config = dict(
    n_layer=11,
    d_model=64,
    n_head=2,
    n_kv_head=2,
    head_dim=32,
    d_mlp=192,
    vocab_size=4611,
    activation='geglu',
    norm='rmsnorm',
    norm_place='peri',
    norm_eps=1e-05,
    positions='rope',
    rope_base=1510.0,
    rope_fraction=1.0,
    qk_norm=False,
    attn_scale=0.177,
    bias='none',
    tie_embeddings=True,
    parallel_block=False,
    extras=['capped logits'],
    init='normal',
    init_std_qkv=0.0805,
    init_std_o=0.0172,
    init_std_up=0.0805,
    init_std_down=0.00991,
    optimizer='soap_variant',
    lr=0.0105,
    beta1=0.95,
    beta2=0.95,
    weight_decay=0.024,
    lr_head=0.0124,
    grad_clip=2.0,
    warmup_steps=200,
    schedule='wsd',
    decay_fraction=0.701,
    decay_shape='linear',
    final_lr_fraction=0.1,
    batch_tokens=[16384, 32768, 49152],
    seq_len=1024,
    doc_mask=True,
    train_tokens=113400000,
    steps=3651,
    dataset='wikipedia_en',
)
Each number is 128 + 32 x the weight over its row's rms, rounded and kept within 0 to 255. Layers, rows and columns count from 0. Numbers have three digits each. The size before them is the row's rms in percent of the matrix's.

# down: layer 6 MLP down (transposed), 192x64, rms 0.316, rows 52-118, columns 0-63
# gate: layer 6 MLP gate, 192x64, rms 0.329, rows 53-119, columns 0-63
# up: layer 6 MLP up, 192x64, rms 0.339, rows 53-118, columns 0-63
down52 107:124114097153086156142133103145079077121150214063185181132206189097171134127118117121135159099133133095140171134140121089149085156165120107160137119101182172100131138149121171140135096112107106
gate53 112:165115087129133151134144121091136165094110193095115102119118074136129061182122087096120113114093092189104112168093108119108124144163149129117150116205126063108183138073146166114096133128074097
up53 108:203154110134139144100082045059082126047156070089140056130146116120125128103154096096140125163177160144127139075126099114145113146140130139125110145160106132177144104131131141109145094120103083
down53 103:140132155086134153113089094065196163122123168140124162145134132153100134148105101163105162172099089190094120149122136063097111136099119133126173140144181107148161216093076176150091120129108110
gate54 090:109164114169194096152136077151080123143127115121125107105136136135120166136097133098152116132110141103187141066126153188116076188105078102107141183140149176108129132136138160144206120072186101
up54 099:142090133110098131146139120084140142124165094107143148079129085173157200075143108164155070130140156152096155095139135140087159104143156147119196182121098100144070124123102062174061099122144134
down54 103:154103122115087103132178133134117176173122099163063148161128132112115160114160127092122115093115090129161154107120092100073068142145104174075120155111037139039103145123134111133125099080137159
gate55 105:134131108112061194122144122151121111152128167063151111136100183107133098170113140096091085140129141102161083104193089105124138153137146129167080102103087054087111110170135158115175128186141106
up55 100:133133185120127133165127081152139084094117106095166183146117150166189134131121191128076051134175086158218123101137101146132153135144163086148110117123099177140108116127095127115099128170079113
down55 099:130121101118154120088122105095190152065134135155108132149169102166125182056109097157080176175087113166127174169109134165179127145121149167084148194116157136125149119133130096160114105085149178
gate56 108:101104119127135132104081122107095172142142123187102145180174148166172100085113174133114107113116171164190169110120122183093146129137109161121073114134116190101191088169158101082076146137098117
up56 098:113124141165143185101085169169144131170139103121107111140171186096121110134134094117102091144173088155154110088073129147110152127144029108139108124127146193095123078185150129080074144115104112
down56 097:160136134127210091094174139150132137080130153112118107138169146100087172110131123138171175091095118080152135137090120151085178162117174150050148138161121085175149142133100169171156137134190140
gate57 089:120108162151135107096141172139197093136171138155099148113158047118204170138136155089099175096123128131183159152162146107114120147110163136079127113155150191091119099147060103112123113172105107
up57 093:067079150105128094140111161170093176157157121121104097157154121148111114104088136113156153173162142143105128104069146156207115145093127151065158062102124153116147098081168106145101145142054120
down57 097:149151108159146144077160094120107079090160123188117149162113118164150135131126110087145164085042129096120155131165131133135156132106182125149108187154186056119085088094097141113104098080152103
gate58 089:078117173136137143175198124147090075133106076072129119126110141134122167145117129084172100142091122100162092193109167108067126101138121149156116111080135187170103138100111087122056114109142107
up58 093:142158133147146099206145136131138082151100062080188131154092132170220111150164083121079088117171150111130103109148112156114138165102160130180172163135096146136148126141117146142067161144120138
down58 105:104115102157167161069151107111143129128058211152106103108091136132093120148135131148116123095129207129108091119176118157119177134120183150099158148167097085089183171098090136139163137137080151
gate59 099:140125113131109150143124181126137122119114098047164123177151158086179105121095074159143097099117115109126152078076051164135106192118102141107144105085110118137112101130156154057122143146180077
up59 108:150150156103112083112077128093162114108126106112109133098131080165099149182191146132181103136177082099109082148110102121143114152165110138150051105156180113198091165097107155100125169088136156
down59 098:134137101131129169117148139141066124143137134108153122105066175085125068126139153107121182123071166066103138150110183115108129179093079114178168088072102116111099078119141111107100161171159090
gate60 101:128106201094123151098148159159107158064171132131099139221110153111113151155068074119152148105153126118146088133141138129086150101124138170167156127157113114111098069129101204151096158114138172
up60 089:117158107108182127123099121135178133150104093129106144070127098123207177084133155124154090138127169127089143156136125100165074147143117200162132107140199107097122080073130071140148078114144102
down60 095:144074176133182115135170103192107122151148139168074135124144161143112120166098089128233135155191133108128078083170178124128105101104123122132161139121137151120140126149104164093090117137173178
gate61 099:098146082126133182118127101111153115114132147149186113111045105109137115110099083144057104082084117148094123126089181211120154146115160136207145157095113114115152094141094149122133076109144131
up61 092:173111104135115153105158095175086117133153142100110139197123141151200194128147186076178103150115130117075105144137179083089115142161146150165106107141096097113150206152135134155169116106148146
down61 090:104101143063106122119096156086125164143145099138217131101115118159123065121104088150137131160057118130203088113109104135118172104099109125127103151073158070107127094136094130125142169170177113
gate62 093:115101128093169150184096160122108117103116137169173124085201134137138099134085185094148161133160149197150146152094108200133091149164117129149117181134071165103180142097143129096132084108092125
up62 110:147165140146128137130118151126159170090093124092141103119188103076120110089092160161148174131160154152154113109164141113091070096135180132167164167193123157155194139140185143158149131075191140
down62 117:079123097071152126149146140095173139116166126160163121138121193152154150146125067101138088169159087191149172137060105106132168138136118168146107133153145117157066143183095116096169143133108068
gate63 100:103077153132173146130174108183152149125096154065164136146141086139114115102119084124122110121036173114132114154138134188105154189095144189145125132139148071145152125137084161172144089177137107
up63 101:073117143140151127102160165154172135097084153106177111166141137079170148051171145112154139100045151055146130130116132123133179145095103166154116099113122103142198120145088112144102090152129104
down63 118:103102142124160136087061111090167116107129135117162191111159106099072133186113110151165108086152098080019094098127177176124158123171101139128153136123160099142123126080158146129123147109102128
gate64 098:105178121119166170148138144133138105099053163123089134153219153126101106136135207111101167131088123121133119089137126173083157143123062090169109118122111185163101155095147139086175132137106135
up64 075:164161125182100078107106160122110116132134070082146097112057088146137157113160115128172054161124099086141124122147096116114130049119146147099107101104137110191114135140127092182142085155187120
down64 077:093138144105103134099109115129113136125103119156128158169167121119134134127121153103156121033155131185146099101146220139056088144075173108147124122078136194154081089162183109139138145115112124
gate65 091:105106130159171138113178125144139113099096117079097186136131134043137163081088125144096137118140095102171151168126161168131079156084114116143155205133100125129116099181160064085140149120128178
up65 106:121089086118132122112199157169148118154112172097083091116120193136162135152146109128051153084135047111120078163119161125146122105117091142123108092124081152099084123157167170111178130152122171
down65 095:062120125164123133176102094061124097085162105119076153141154054164129108109115124102154097134150116136097149055085138126131094174115143150155107150123098078123166102071108123064125107094114172
gate66 098:081092152073087052148122175162090153141167187113111164120190110135152118149125205109098107146153105089162167102092148077128146136128140131186107138108157134106161120126112090143112172129112180
up66 097:116141173161179093108137129193111071127068135117152129142109171164105202199124125130128132078174114080125163163178082132129147146082125177129179144184158122127115137111109112141102103119168110
down66 096:076113088189154132083105135121168140182194147154168127128081085160172084144179127071140096161102148129129119160091124112179123057124138108086095117114149083107156113132161135147143176170136136
gate67 105:120047160114107175145097168133079139208109161146144114097101173153101195129127127111077092179122130143149114125163101111102157095159078145073106095179168155079162143142123125113140154142106138
up67 093:132162039107098125128139119110157135124116167128154157075162134094162093136095118159197131168111128102133098083107087152097157155103150126132037144120055126089160117159105173105115114151080123
down67 102:108064172108063150143140132117082168130178125109089106125148112184123195128139092097053149164110131147091177124113104116122160129155139102136143124068171104084079094112142052140130133134135149
gate68 101:112097156112138162105141173129115075159128112110080119127129110138122048078067141130080098108131085143179101091170121157139141172171177087138070157113069105100105073109102110128127118158098172
up68 097:151115053131141126111143131080076105110150088067160139129157135093183161135178102141163123097156083108124087152066106120112117101162099077079165163091136131129095134097133154122127145047109170
down68 106:167128137106143162097097059169145128092102119137065169141166159166147093151072107080127120195154182191101096153134130147099135141196118144092109148126088095142134096092135084110101109142088125
gate69 106:125132146165091176136170101128166132105155101094129126040190120115107099069141129142144117193150129131176200109114133082183108106118112096193113097134156131151089099147110170113148099125176135
up69 112:113157076110166142105180108135160133134157155101144134137149101139090114061137152075167133103111141126109109096168102120132167130151066139046138106100110063103114204099166147169122128143156065
down69 108:116138170120084136165094089138155107187117133112077184139136135117095104098165111132116073166136079156116178111120154097145117071078077149100064141105150150129052137112101120204105126108114120
gate70 091:117133123114108180145124125085141172141145178118153098132104086145181098122116129133148140143091105124146047124114115077110099148097050096102134169169162137200143103053168097175099094112153119
up70 095:144169117106123149119170107165053103126152065136113107172137170135142165139136178179138097082108145110169095121155149112028061118109160102128157135156133131143130128076134191157153114126103148
down70 105:141103130161148139143147135141149192133106184119136158080088117120131071192076140151136112146132155050114084119114082092127074124090094100155148112106113085180168121084159157167084117145100172
gate71 104:138134129075126099116151137175129126109146128155108124136171114166105124150120099126181140141134099138093169158118205179110114170130162178170088080191126110194123176111135139134169062102134056
up71 093:096129145117176160164161182106121123165158175191097134116129102080150156112139116074085110080126088104062097159158146176115173098080105121113157160127110140144088129161180177108103080142124097
down71 087:112140216102140127131133095175118112155112094082133092084142165116180114123106116155129140109093179153205102125114104098084101142059114108049133182109115115090166103117106078108102140146130127
gate72 108:118096132060140114176124124119139139066070087191159132127171144129141212121127165165117146107118066158122125106096073160147118164153165099143114094077111117152070127179100109141175135129121130
up72 114:095135134072138126117177144113108171092121124155112109087133116108147192169076103133132161137116179148173170141202173229152136123108174160116165136130111114124177109174155137089133114147097104
down72 082:161119106210081139142097121114176069187127133095117107149171121124117105138105086110121113081068105063131103142046124149144132099109124114076097124138104149088152105122171095196135145121109134
gate73 105:137062098124130138124122102065162136132169169122105110118146155139158144085073090177213127165101120144113117132125103122092137232128170139103082148093155149104168071110125125121118153154114101
up73 102:154156206132145146141164164192088116152177123082114072147112126124104160136156088163091100129148121138111096159176134043102089091120153102074130147068086144106117102108124130147125143188123126
down73 099:115110134091142140161109139162117086161164112089191118075088147146134116105135105086104144068160101102146114138079064167173119092108139134141163131168161077180133079127194129136159114098121193
gate74 105:094092205069104106056097106065177122115173134151146154162185111146107121147078096141112163130085102100119132142097158115140166128087114124166157158132166154153132131172100173079132163106119106
up74 104:046126065181095143147083134207140127152104128136141160134112082182139110087127084094105184163158128116121144155141119183145159127148127129186110123137145079083063126120151149157106113088133118
down74 089:172035168099084173043115107071150132146194099127129117114142148142176134150155171111119113169085109093134132117105144106166132132159090120114130142105164205119099125136100104134121143170128163
gate75 102:197156122141142160155094195117158122179141098131066113145150151092112146084159126102089087140104102112137050125137133078153110086147123149133109075104130101134155158121150211113103183101133093
up75 082:077112145118084086104131077121087114089114115132169131149100141140174119209131118117158071137145149131168185136137087190065144107133141103130180167110109195090144118147130058129122109137135092
down75 090:164094114092141113127113183152146118114081143078117101134111178082096162152176141064124148129076087081192152152120108165103111122076188141134159128084087092136163172126123167167138140131161085
gate76 105:170140125085088132130110114122109109098153119116139139060146116138155153128162144122127137088161096174132081197170120104133075179072130179175114119065151072124105167141153181155124086065120143
up76 113:120171148122138115095091118116190084124112127153129103197088124148137117097099182123078149150173173079158130115134096158114133059134117096205105123105135150131027116106102110123160107098135146
down76 103:185129081118146143112157164087090125051141117124137143094150101088119097135091112064119099067147141143176123161127161133141104173077143166135129104092166060078122106147185130133134131085182126
gate77 085:075091099152107124093152169152157067071108135147186140138143142191173120117166078076094109128107129125141124089193082162132101086128191143079100122139178123136149111131143139122118126117171183
up77 102:146094172136144171102161101136096169167142168198099068139077145146095109099103113067121168072097056123174114105128141093133085165143114121134116166116191112094135140121120144082157139117131171
down77 101:144105133078085110182179142159138110083155160056133112139133036110121124075097130147175104162151115155150166134074114111168141111139128133114175108154151099146045095114184116123134123139139106
gate78 098:036152105100084086163144100127125110134152116109108146087115181096121141128180113103152169133146101075155123129118094158157126079092094083179135085087181181171133178176137118112103116159121124
up78 106:149055124125102047115142110101071079096111083188145100133146150151146115167159108093127159121143154095165122114101106131170147187117098112162151145052146184122166130155174110140110157109149156
down78 103:165139111106137131180147125100142095146155151174108125207172163114139148119081112059168121164120066181110153155156129149115154116097125095125057141179153112107133186159095092172141133142077140
gate79 114:109137145144117093100090131159125103119126136127132130134137143153135198124142104161232151123126203140158078134099131132132108110164129170083098183129127114069139070117103147101095160144033123
up79 097:136097082159101229112206111138110128151174160119133125119153113078158118068095111114084140120167160104141152147127085140091154093086165133145145156145089140155142136144166090067168078136123134
down79 103:113102156129091149139129169149090157126160105139097113150061123168123174170140130099159176094149165173160137094110140127189158104142098130100080162118115130115143125110027114117075149049121106
gate80 098:125120118156164130173154201103100145142125103134193092155103145121139161123144119115119119177075145134098148097135078185147095136141103229119161170157063112108134137114134107040137128141134131
up80 096:175141121079104112097102082142167130074192132158104152165112170134137158119173145086100112137109094050125120136082126062132133158135136045109109109105108132212143120093150156129142115159116133
down80 098:082165165185164122105124143098119146122040179091192129083134109115159105099122117202123146088125159153097121105181113160081123105161136109143141094132185104077116099145137119095154150134086153
gate81 093:113136179074140168145087078156113141121187129191136088083128115128184149121097158117142151156136078134168099124184152123162118163112085129102067099152127160167113147080152072145184120112149096
up81 082:145177200067190132079092065135129142110148153158121095119095124106179154085131149125127130091100155090171101130197162091117128131096094161077110140126181140144127164130167134176166144128129101
down81 088:064055149166158106139116127141130173115114190117113136138147121131128128135148126174090116136101153166081145114060109146092154126138190148098080172099115143090093106103127112067058121102131192
gate82 101:098146122142098138170151157100102104095152076126094094135179122199094111114109075149125140132084146107093178088094147166083103168123201140150120152125091186112105129098162177081122172162136098
up82 103:121115115125149144052113097124150107139116150115120182204139165112136086119140158139107158148122061133128158210150138097133093077127143132117126150138187126089057151173084084092183129157126123
down82 099:085109079036099103132132114112117152085157095089123089152092141153177166105176123122152120093134170104184109145102134119111151193104138171159098121079077099128134167157097137127097100108184153
gate83 105:135157117071150101204066151134152131092139197189112136112184167084091129136121107129144200147096132128090136165110192123076165110118157141146142105112099083093101084128129111123141116115107092
up83 112:124194152102140103207147151140134114131158162103140103158146131104076116149131126151143154118148095154121094117195148182078097188145154124147094107085050141099073065140130131108084118170133116
down83 095:122115118092095092090119084132116123104042112109114122162108137136187098132122131142144090087160119156140166118167135095145102149099150167111159125155116157110225125214144160122139100167170072
gate84 091:149073124120123100136158122097094078192172080137128133139104135128156066125186163107128053103155148113164129118054111085095162189107135152163106126132115192142168141155127145114146131115182107
up84 097:097180127125102102145144108110136116103086143130119123146190118117108124162091081102133137155186149164082125197148122136149059114154145122215075121148100104100087154118107153100155044156154126
down84 100:155143104158114143148167184186148101099079118096144142082097089156188170146157128143172147133099051150102132098125105115118154070098082148121115089202116093144092133120103078101126140136081105
gate85 099:128132119143178131135141179142154205120145074133110216127138103067113155092135125111142165071142153140162136135101066148120144074139078156134096149116176110174118094086116115163076156119106160
up85 094:182094078171111101113145136114154090135157107116102125112187134121174139238110142122099106141112146129112118184177132088107089160159124144165197168150119121103130106139137144076179094119174119
down85 090:145210151107180074143094107127102069162108181095141137157103189147108129124137167143110138140134119134091154094133170106162125148115115179094095088100163137159078134105150149109145058124057122
gate86 105:116142065096104139167157106207102108131142116118138146087161083139120118092078083138207145141100136126176113124128154104119091139168125112123123099148129103064089169176055122168121122147138068
up86 106:100121082119122132191148102121068170121122115132149095130117150162174135153176124170162191107116145147110078081115178170079104084103100148158133042157155142086139109106139132093192125124158133
down86 103:174145128141136069129143187138120131126098135157185121138128134136054145138080095157144138098133099088115148135130105111175148164133171145183194121160108046207134125139147157141186100105134097
gate87 091:090126143126118152118134077117127132128150138088054144140173102050126159158109157069120129145159166101106202117169081080089091092105126151158182116164137112082121143135160141107158126186094103
up87 099:129139110107093119200125148088075091084122192151171077111131123177098091093136131125146091157131115185122144107172187100140127149077080139121151136165171067143119142109108164145177149158114169
down87 095:133132120144128149152174145155124128179145117109127146138106104124133189155090154097125069102135132116074114216162080187124144152188153161113154093103132152161088141073189123130093063089131110
gate88 082:115173170074065114132090117139154112125167161111159128146128165127093148107083174114157146151071134157117112082148135098067102100130161190164099116177149088123131119144219127118130140192149117
up88 081:093110138116135115106160162114097051194103112159087112157137157102091118096062120145135069123150122143147066137137131142173121115121117126108134105084153125149084204086089156186112175109103080
down88 091:116176146126100138138068104122198140089110104077168123102145133147166162132133119129085119111118086105101146103166124097051110117086103120188113156180133139050142109176130143112137059174142109
gate89 093:211129090138107183124145149152165139138140084079148094118119103160164140178146142131146138059121111102146115094172110128116123147135118155195163097081098197124108124113069113131063108095174131
up89 097:074103120097109121167185168088099135073117138127099126130078127132084120142137141184162154123098159125122133145099040109088134188118149163074063169142100126169097162137102115116091142182144123
down89 090:119157123125135125129110165160088129139140207069104094118148132109148109112127076095128140118179120173165135132052111179158119098096136139122098118102123137101131089092210125197164184082161146
gate90 085:083162149107148145188105189132149134085124068140046175164139182144122153106111155123130173144073148132124168102133091127157145168142169099153092158140097148055105177103132128135133153087146108
up90 088:071117120094199121207167124098162150110155083103105152119153140178123170144117149111145130086110123129062106086122120157166060175168081131149162148102140154143077176125148138159111114135097154
down90 083:117121134167125090146144132168143153061113178093119052081141187169119101114132094186097118166124127148134163161136143144134137132082139072057169078077125083176117101130100131162115105128161135
gate91 103:102220127103089127107180117105156149126177114070116109119139119132164141074089120099080113157170107130162104171150156169083124155119179107164144067060135118079132115096116101150156137085122124
up91 103:102180106124135150130131123139177161156154187119122156141149162147116152108169111123045093172156128133192119143167178127178109119153102118149145066137105139064083163088108115143168132095157061
down91 102:136184114168141110127124167140120086139086115120195117065093118110104159163141155105074091171079173091141123108122141135117139189155065089152178094178160179166107158155135158125106139092113124
gate92 094:118059135133113129147115165138175122108123142115142123108114137103132137114170120071118162092137159164124118176172097076133139192088072170106102180169157145107143165061134127146070171086180087
up92 095:149117104132062098107117121153093133116119101103123105137099110088139141098157061162151153139175104106111101101174107084129179125111069185081109112155127099074136165113140111150045181084165101
down92 090:133084164197158131115137115095172106140145161146117127108169129155131138143091191126127136138132162121158169060076104182090095149086126113150166131084111135118160115171099137073213103172142163
gate93 087:167090067055079109135112128062189134110118162152194142130104081133121137117134126176152096105152080131169118107107170148135109198109074176160078136175129093112144128136119099103116127116129131
up93 086:126055120144165169149156111126059140124136208168103149155129156125134120111175107157132143117164130095110117158174128125134130036126140108121088168146140101062151147170141143079179112137072112
down93 087:087178173146160091135117149166124099080108054068108113132154090148146149146086147112079143135097121149088138139099102207163132179153124143062161083116097136128087099141134137156081156100135160
gate94 109:098173140121140172165119102115095102107175154144096159136119158196135104132153090180111066140093163122169113109145143166180081161116130110169137201084205095135104117141174133146139153133087111
up94 109:152099113132068130053099128110119143125142119112157107129178114138095123125056153090168140095125106095086162091153168174185192180158124145121073149105151146136090088085123060143154113115141135
down94 115:103136106180108135114140081097123125105158105183158180142143181183127061098131114154136139169131143139124141132101126168133086110069127131160134211078170096116157134104070097075133152124165079
gate95 102:094107115136149104207065125120156110150099142158078104146095135119109136146142096146126144108113146130157098080089149116131173128120139117088136061116138168191245106165136103173156126160141135
up95 110:119124152164128174130119125105120117156118141173144127082105118133055202083072079172151117159096154108146147036155132138165137113095126145075142122134114109125137075071088190109144094138117140
down95 118:094112182067140096107189097094092088110094147194107150089156154122154093104119130123121193105097160190162145113173159112176088139098097170151152160130069126122131144087097158096135135147137116
gate96 110:121114095142156072125102124112060105144107139180152139143135159174107163115136139146113095109073091156138135118120141103052063089126178147100088112063131136197148098147105148206137108109141152
up96 117:101134094174073167080169106153098130147133148163129111085163110084150140107129104183115177178133184110126135153129115156133097151146068137122153224111112084169143124055160088135125136150115128
down96 115:158132196140141165132130043098147131135115112102144156133159180162148109122119121211137104125127098144123124159137136135095145101080131134142183171038133096148153115147150178128123103113206085
gate97 104:154141109167102113128124194148101101065110130143178147119212149150113119119154179137115162057128129106135139135056128092161134187113091153063181118147172165108122139126141139105119079102136104
up97 106:114169121150046130183072094113153135148170075137172161131109090112118139158132079139169147122147164104123155174137121159068166200176102165118075150126136113150097110112109094093084118122097129
down97 099:157147148132100177127129142126165187154113065140104143177115170149154159182167180183159120140112143093119119139194123077081139094190082109097175125122127172107091175149089114097124102149118131
gate98 094:169130144062144133155155140143112089166135151141115105120097125155156137142115097152036176138088119133096133159127087158092168102115138142051142091133137114184133112065142094057091103137178153
up98 108:147158166071160115103105143204132186086148168159097097142140136117059080105136098094166125164149164130144129132169155184121113112133143154191180174143098120133103161072123088163112156134144142
down98 104:090112119189162147158117107096143154167140144144097148156125109162150143161150098152143139105140125160104207082084126107126138119053125147139118147093063131064168073150104073062151087114138123
gate99 110:176146103114141183122091080078166148077134129168206155161163116166078101141039130139084124122146094144125110148121160176087170117132114139141104115170144094120124148141122105107138179118174170
up99 100:155159106169134132099189043141125135107131098187165117180166143157071092085108164188119165143139121136099152131136142158125173086108109129124153104102140143105092108083092127091169192153155098
down99 099:106111073130088112185177131081163122108170109106099155195133098131156194180146104157100089087132133062110148123114157147110121111189109141127165076099115174106123164166168114135138125123099175
gate100 103:153077129099086110079139149160123083147110175151120191126144120182116099110113126078091146208154144137175153106141079060134121089186124126146145132116149113120140099124115081159166185128122070
up100 098:142155093108091139101094046154185112123089180160059099130166122165092137112166099133148137125167103107149135095118065079082167141150117084115098141103099135095094143104164156063100110103124124
down100 097:051107148183148132152090157138057156069154057128160137101113109120187157188147138127168142095119113154085121125136173158153124139161144107128129129097162093156074111124103099084162117094084121
gate101 106:203131155183104109091084116147148175176173143124095112134185161150110117179103146107107135112132172138128143169112110145025061133088111127110129113129176142154107106136144157124174131136100081
up101 101:126093093123091119128121100105135167078152157103135145150144137078153142079186059148123145120070156113146126137069177159130207193159145141143113152136152100094176078124165117070137137111143156
down101 108:189118155139078158112140125105150152109164108121160132130148167122141146073169128146154120136132153136146050159086098136122087080100110094105199169089213115092122125094155126142140067113183110
gate102 120:157122155130083190106090112139148127110140112094112145090135110147186144148090196127168143154132118146141081136115149111055095146109148146145170139170124203060115116145093111126068112198142161
up102 110:127125165121186155111142186134144123117173176078157188127191135092139158143129136113149188081088166140125148176127135102123111160155187112154138176161124145097125147097141164166081083173181124
down102 111:123150154106167129147114161125157183077165205211124124127156183146170161141116113165120102141132085125124154165093130148109131156151093139125147162134136112147180183146058169189080116123143146
gate103 099:163109052123118112143098132088171165112157121042139105111134145189097117108107110119083174127166164095119134167070143125059111162171160122172136133115114159112127108116091098132150062094150099
up103 088:080119131151081107117125050171135134117057192139155157113117100092131097085124123130124152182165118136098098145124155147143167071100124141072163165146141119115149070106151088113153165053110139
down103 092:074093087099128168168096100140160134127191132114133105104164126123102111115190111097141099137054120086111118144150126141088161190088095114152141190125143159107149163054113143172124178084127148
gate104 101:103072153093140069203088090064145150140167121142126186101166185118087154138135119114140143110173144163168126072139125141132096162131121166153119148099124072104099140111094068122146139073112099
up104 105:084111097158129091128147097092166171145185086159092100097149124171093164114111108162167092107136167113132136119108130148083107117038133159134169128138115099131154141144118107071113181171101044
down104 099:160158165106112151124116137156078096107128145107138142094094111137150087128139138185113157132076070071144135157152114122173151131197135066121066091143160137154115075105152135191144149166075180
gate105 097:105132126069194122110180161159175145130168101126086159180165172115126145121131104065141177161165137074134162148093085136161117105167149125160149085086102152136100181122096093135109108076127091
up105 098:117117118107166172057216160136142126187161076159062138124143179139115168144112082075129152137165101070098128140119092122134109082147119110127143075073131131119115157134115120118097107076109100
down105 084:145179136162072116133153151089062104107127123151139101130063157095134110121180086148102096121143150126143133082086195131130129186108123138062105116157118129090082120163119163162066158104175164
gate106 105:128148156142152161105170150175165032117112121082141100136105074104179090101100141114124121138099154140208091140122085127192070189149159115096112144114123146137156172136103156141113108092123101
up106 120:086152124183061172093169111150169120125096118152111113083140112139147112163053146123120105045085188150182147162138120080119163161150084129084136111117104094121115077131088156109118121130151131
down106 118:107155122164195079097171135127161139177116147175078091171128146141176088156131143103044136147143120159109100134180116095104081096103149176152072181137145159163114105133148116114118108132073140
gate107 100:172154142106154169111162152131154127109168169079152095157088127098106151152133088094067140107148080099140125073168129175143128146153119183158136106137161103142128136122173195132166149170137033
up107 094:107112145125139153089077115155121109123125114083132137159088109123135135047131172112086162110096120187130062118145173174151186158115121185150168143141117124148096146145131183173091189127133195
down107 100:152134073147085154161174098117095173119136109156144060134119221128136118115139189176147075103169166130117144143126047111110138111138143163134124157084113127122153135133092079061153150108127120
gate108 096:170123174088089111078129101102148179086109147134081047099110111132152160171125107134120066064140153160137171107089082153151124097191159091142107118103124081162124087148136121101129127102163103
up108 096:114131087052094066137167146103142125088109115185127070085102108150092147142146096132097111084142099150150085152131093161095155102078149054157131087112113118106158110149108156063110123159092155
down108 099:087124121167143175133091110117104099179177111131156169047082114113096111146128131112127169166092167145109123125185137178087140094116100150149197179158169132154094134105183115145118161177097118
gate109 110:170097155128135132156173162192162136095131122104068126095126158117150143114146138108112098135115216123160157118097149118152190106072151088180159106095115163095153093171094128169135122201115159
up109 119:138086091139179095167138102162130160065102134152132118110091142107152125157157126153056124153138176141168032104086115148123109150145142222137148153145123100103197116103144131128120158155159123
down109 112:122145096164172136187143202117160110124112156131117126127126117131116156211098156137135122167105133111149197136145154124166151073164058122067098160141065151123104102087137131122095062130155138
gate110 096:113119144096123149149118131128143061148140132150074117117099148145120111153108147089133167144107198159168136155200154140119083120111167139075123144103155105186041152172113200104164152167131102
up110 105:079159105093117140160132119153125165081121123115066186159096091129133153088134061089147157130118097098118160140118087089128154155148122143124141105143170186045141088150157115121142177067079100
down110 094:104138217087122142152119119151130100130112097068148082114054069160108085158190155121128138107148216166149076125142166124135142113146143169195144107096114131140116128131140132110123125174157133
gate111 112:161112136119173126114186177071160139091139083110098061158124111119141129137110204167134182125104088104141089148103147103155138079176135152133134112172152140162163106153146093104145187127137200
up111 095:143124129163135154115140134163120115144179156143130105106036071131141089165104161109139172127128084119116065150126156134086129133072027142140125159095143117136142076110095144131160158134051127
down111 111:114152112124124106123095105149075155091119106079118128106154068181066050140123112108147155124201128112123095129137102148145163106126201103092140108124155067109204088088144102145155116129118097
gate112 105:120164099067174144174201136096084109086104107116087154121104128103151174115137126082091113142155136127120125156168066165148123134092129197157083131161064149106115160132133119085158163075128099
up112 113:100093140152069135119069106084126142110152146094103164105132097112157155108045113066181126159083126159103123143135173105128093143115108120131084125124122157123096187153102091157071062161095160
down112 118:135123153168186131078132144167169102147084109172100130196159183113115103169139155140091138102124151083134114112134161116107108110173150117114168137116136092170130074135064214113133176121181141
gate113 100:149179097117050129121132095080111114095098140106140143127163111109162143087087135189122095111096128123159168124071139115174135148131100092225171114146093130110143117109095089123113121205084117
up113 098:150080108100123095120135119120109137150090161129092159124095149135156154144170127096108112121113141079077087100132130160126068126177135081150065207140128113164144128111223150165150127052150131
down113 103:092211123151058162155164121168082140117111174093166121092158103145072147159087087163071133104108129136100139162103179110124132099170128110163144083100128170059100135172123135117119114134106123
gate114 093:146124115054092120067136084155118150101069130131134183115084131095106149093066159082131123116154046119105155111127103171083097106143147183079135152141158115139127103093114144110130089123185160
up114 096:132140164171117147138075092118121090122151172142102107137089097141085140139126132165154077094146129157141110115145075147000139114143149138148140155093156154185065115145143140136097085110101149
down114 089:164143105049126126167149122132137105165152097119097155151098165140143110155169100134154117069156130113080092124145118147090102080117144170185094116128126140159152062108071138127150175210184141
gate115 095:138173139123136143134122172084081092142096186189119078129112129142102097103075131112163096058136087100123117131132117089112186151120145165097078103112112188079155150117114111165126059094153163
up115 103:152125120092154147188153085079106131125139148119128148092123108120034085146079191162155156113115122122086114136109155174105159173173179139092117120138109118117071165122109065133140063096117142
down115 110:147100121161149158148096112147147130117112127128185111143119105167078112133115128159154129185141108108151123150144154153144113066161179082134155035105153076192150098136143147152175135188160057
gate116 105:130103146044128146114085136056143124104135134122140157142097138137161146092094095132155153165149087111129131101064077169173155180143080108172144122136089100124124124103076111123038126113084105
up116 086:154129183075163186108112228090098148133133133140156179131181116098123135117110108172117134175167087120126122126064063158151110143141122101165180185106117115112095124120128144128098093107115092
down116 101:107117115146089148101147072127086130169104113162048112119124146127106175113152112062133163105086144155125151177136195136112096045128135150123121123108170149111084101158118132189130165138193097
gate117 090:114151131156139165143119118139028130120086074157114138127132163121141195106115160115128123158085146097120111111133082132125133102090097146174148076123043115105168104119141160072147194105153080
up117 093:139171138175074076159067130101155192068178119137115150073200132068140098120090099100101080158166144137128109154118076088132123101135106139150124103150083135141120122073134150155143129097105122
down117 084:091098122104163104115109128189121143167108173063155090082116106182137144127092179142164189152116140177141092085110170075172164136097147126134085152091141130149080126158143094124097149166096174
gate118 105:052146124099122138107158145128109104111140085142160115125162146140147164058186140119139172173144097118126069104134160151170070122150141130082161104143160123105101172166149173122180187068144092
up118 113:096128151111135089124169124136125133135124165145094157109127090152051058156102143067152131170106128186153212116084107117177082103121167141154129112146133143160068112104137155092078105077137140
down118 101:099174086161109180103072113128147165133141163126161187125122112101152111101126088101153144181117133141145109117144165152119219129116107089103043084126176133089149173130143110183112124146143086
gate119 092:148108172060123083084139135150137078202124120091097089086129120119088064149091116168168162168128168176176084125130112103164127099104127111123081127106166090156141109072140104116170102119131150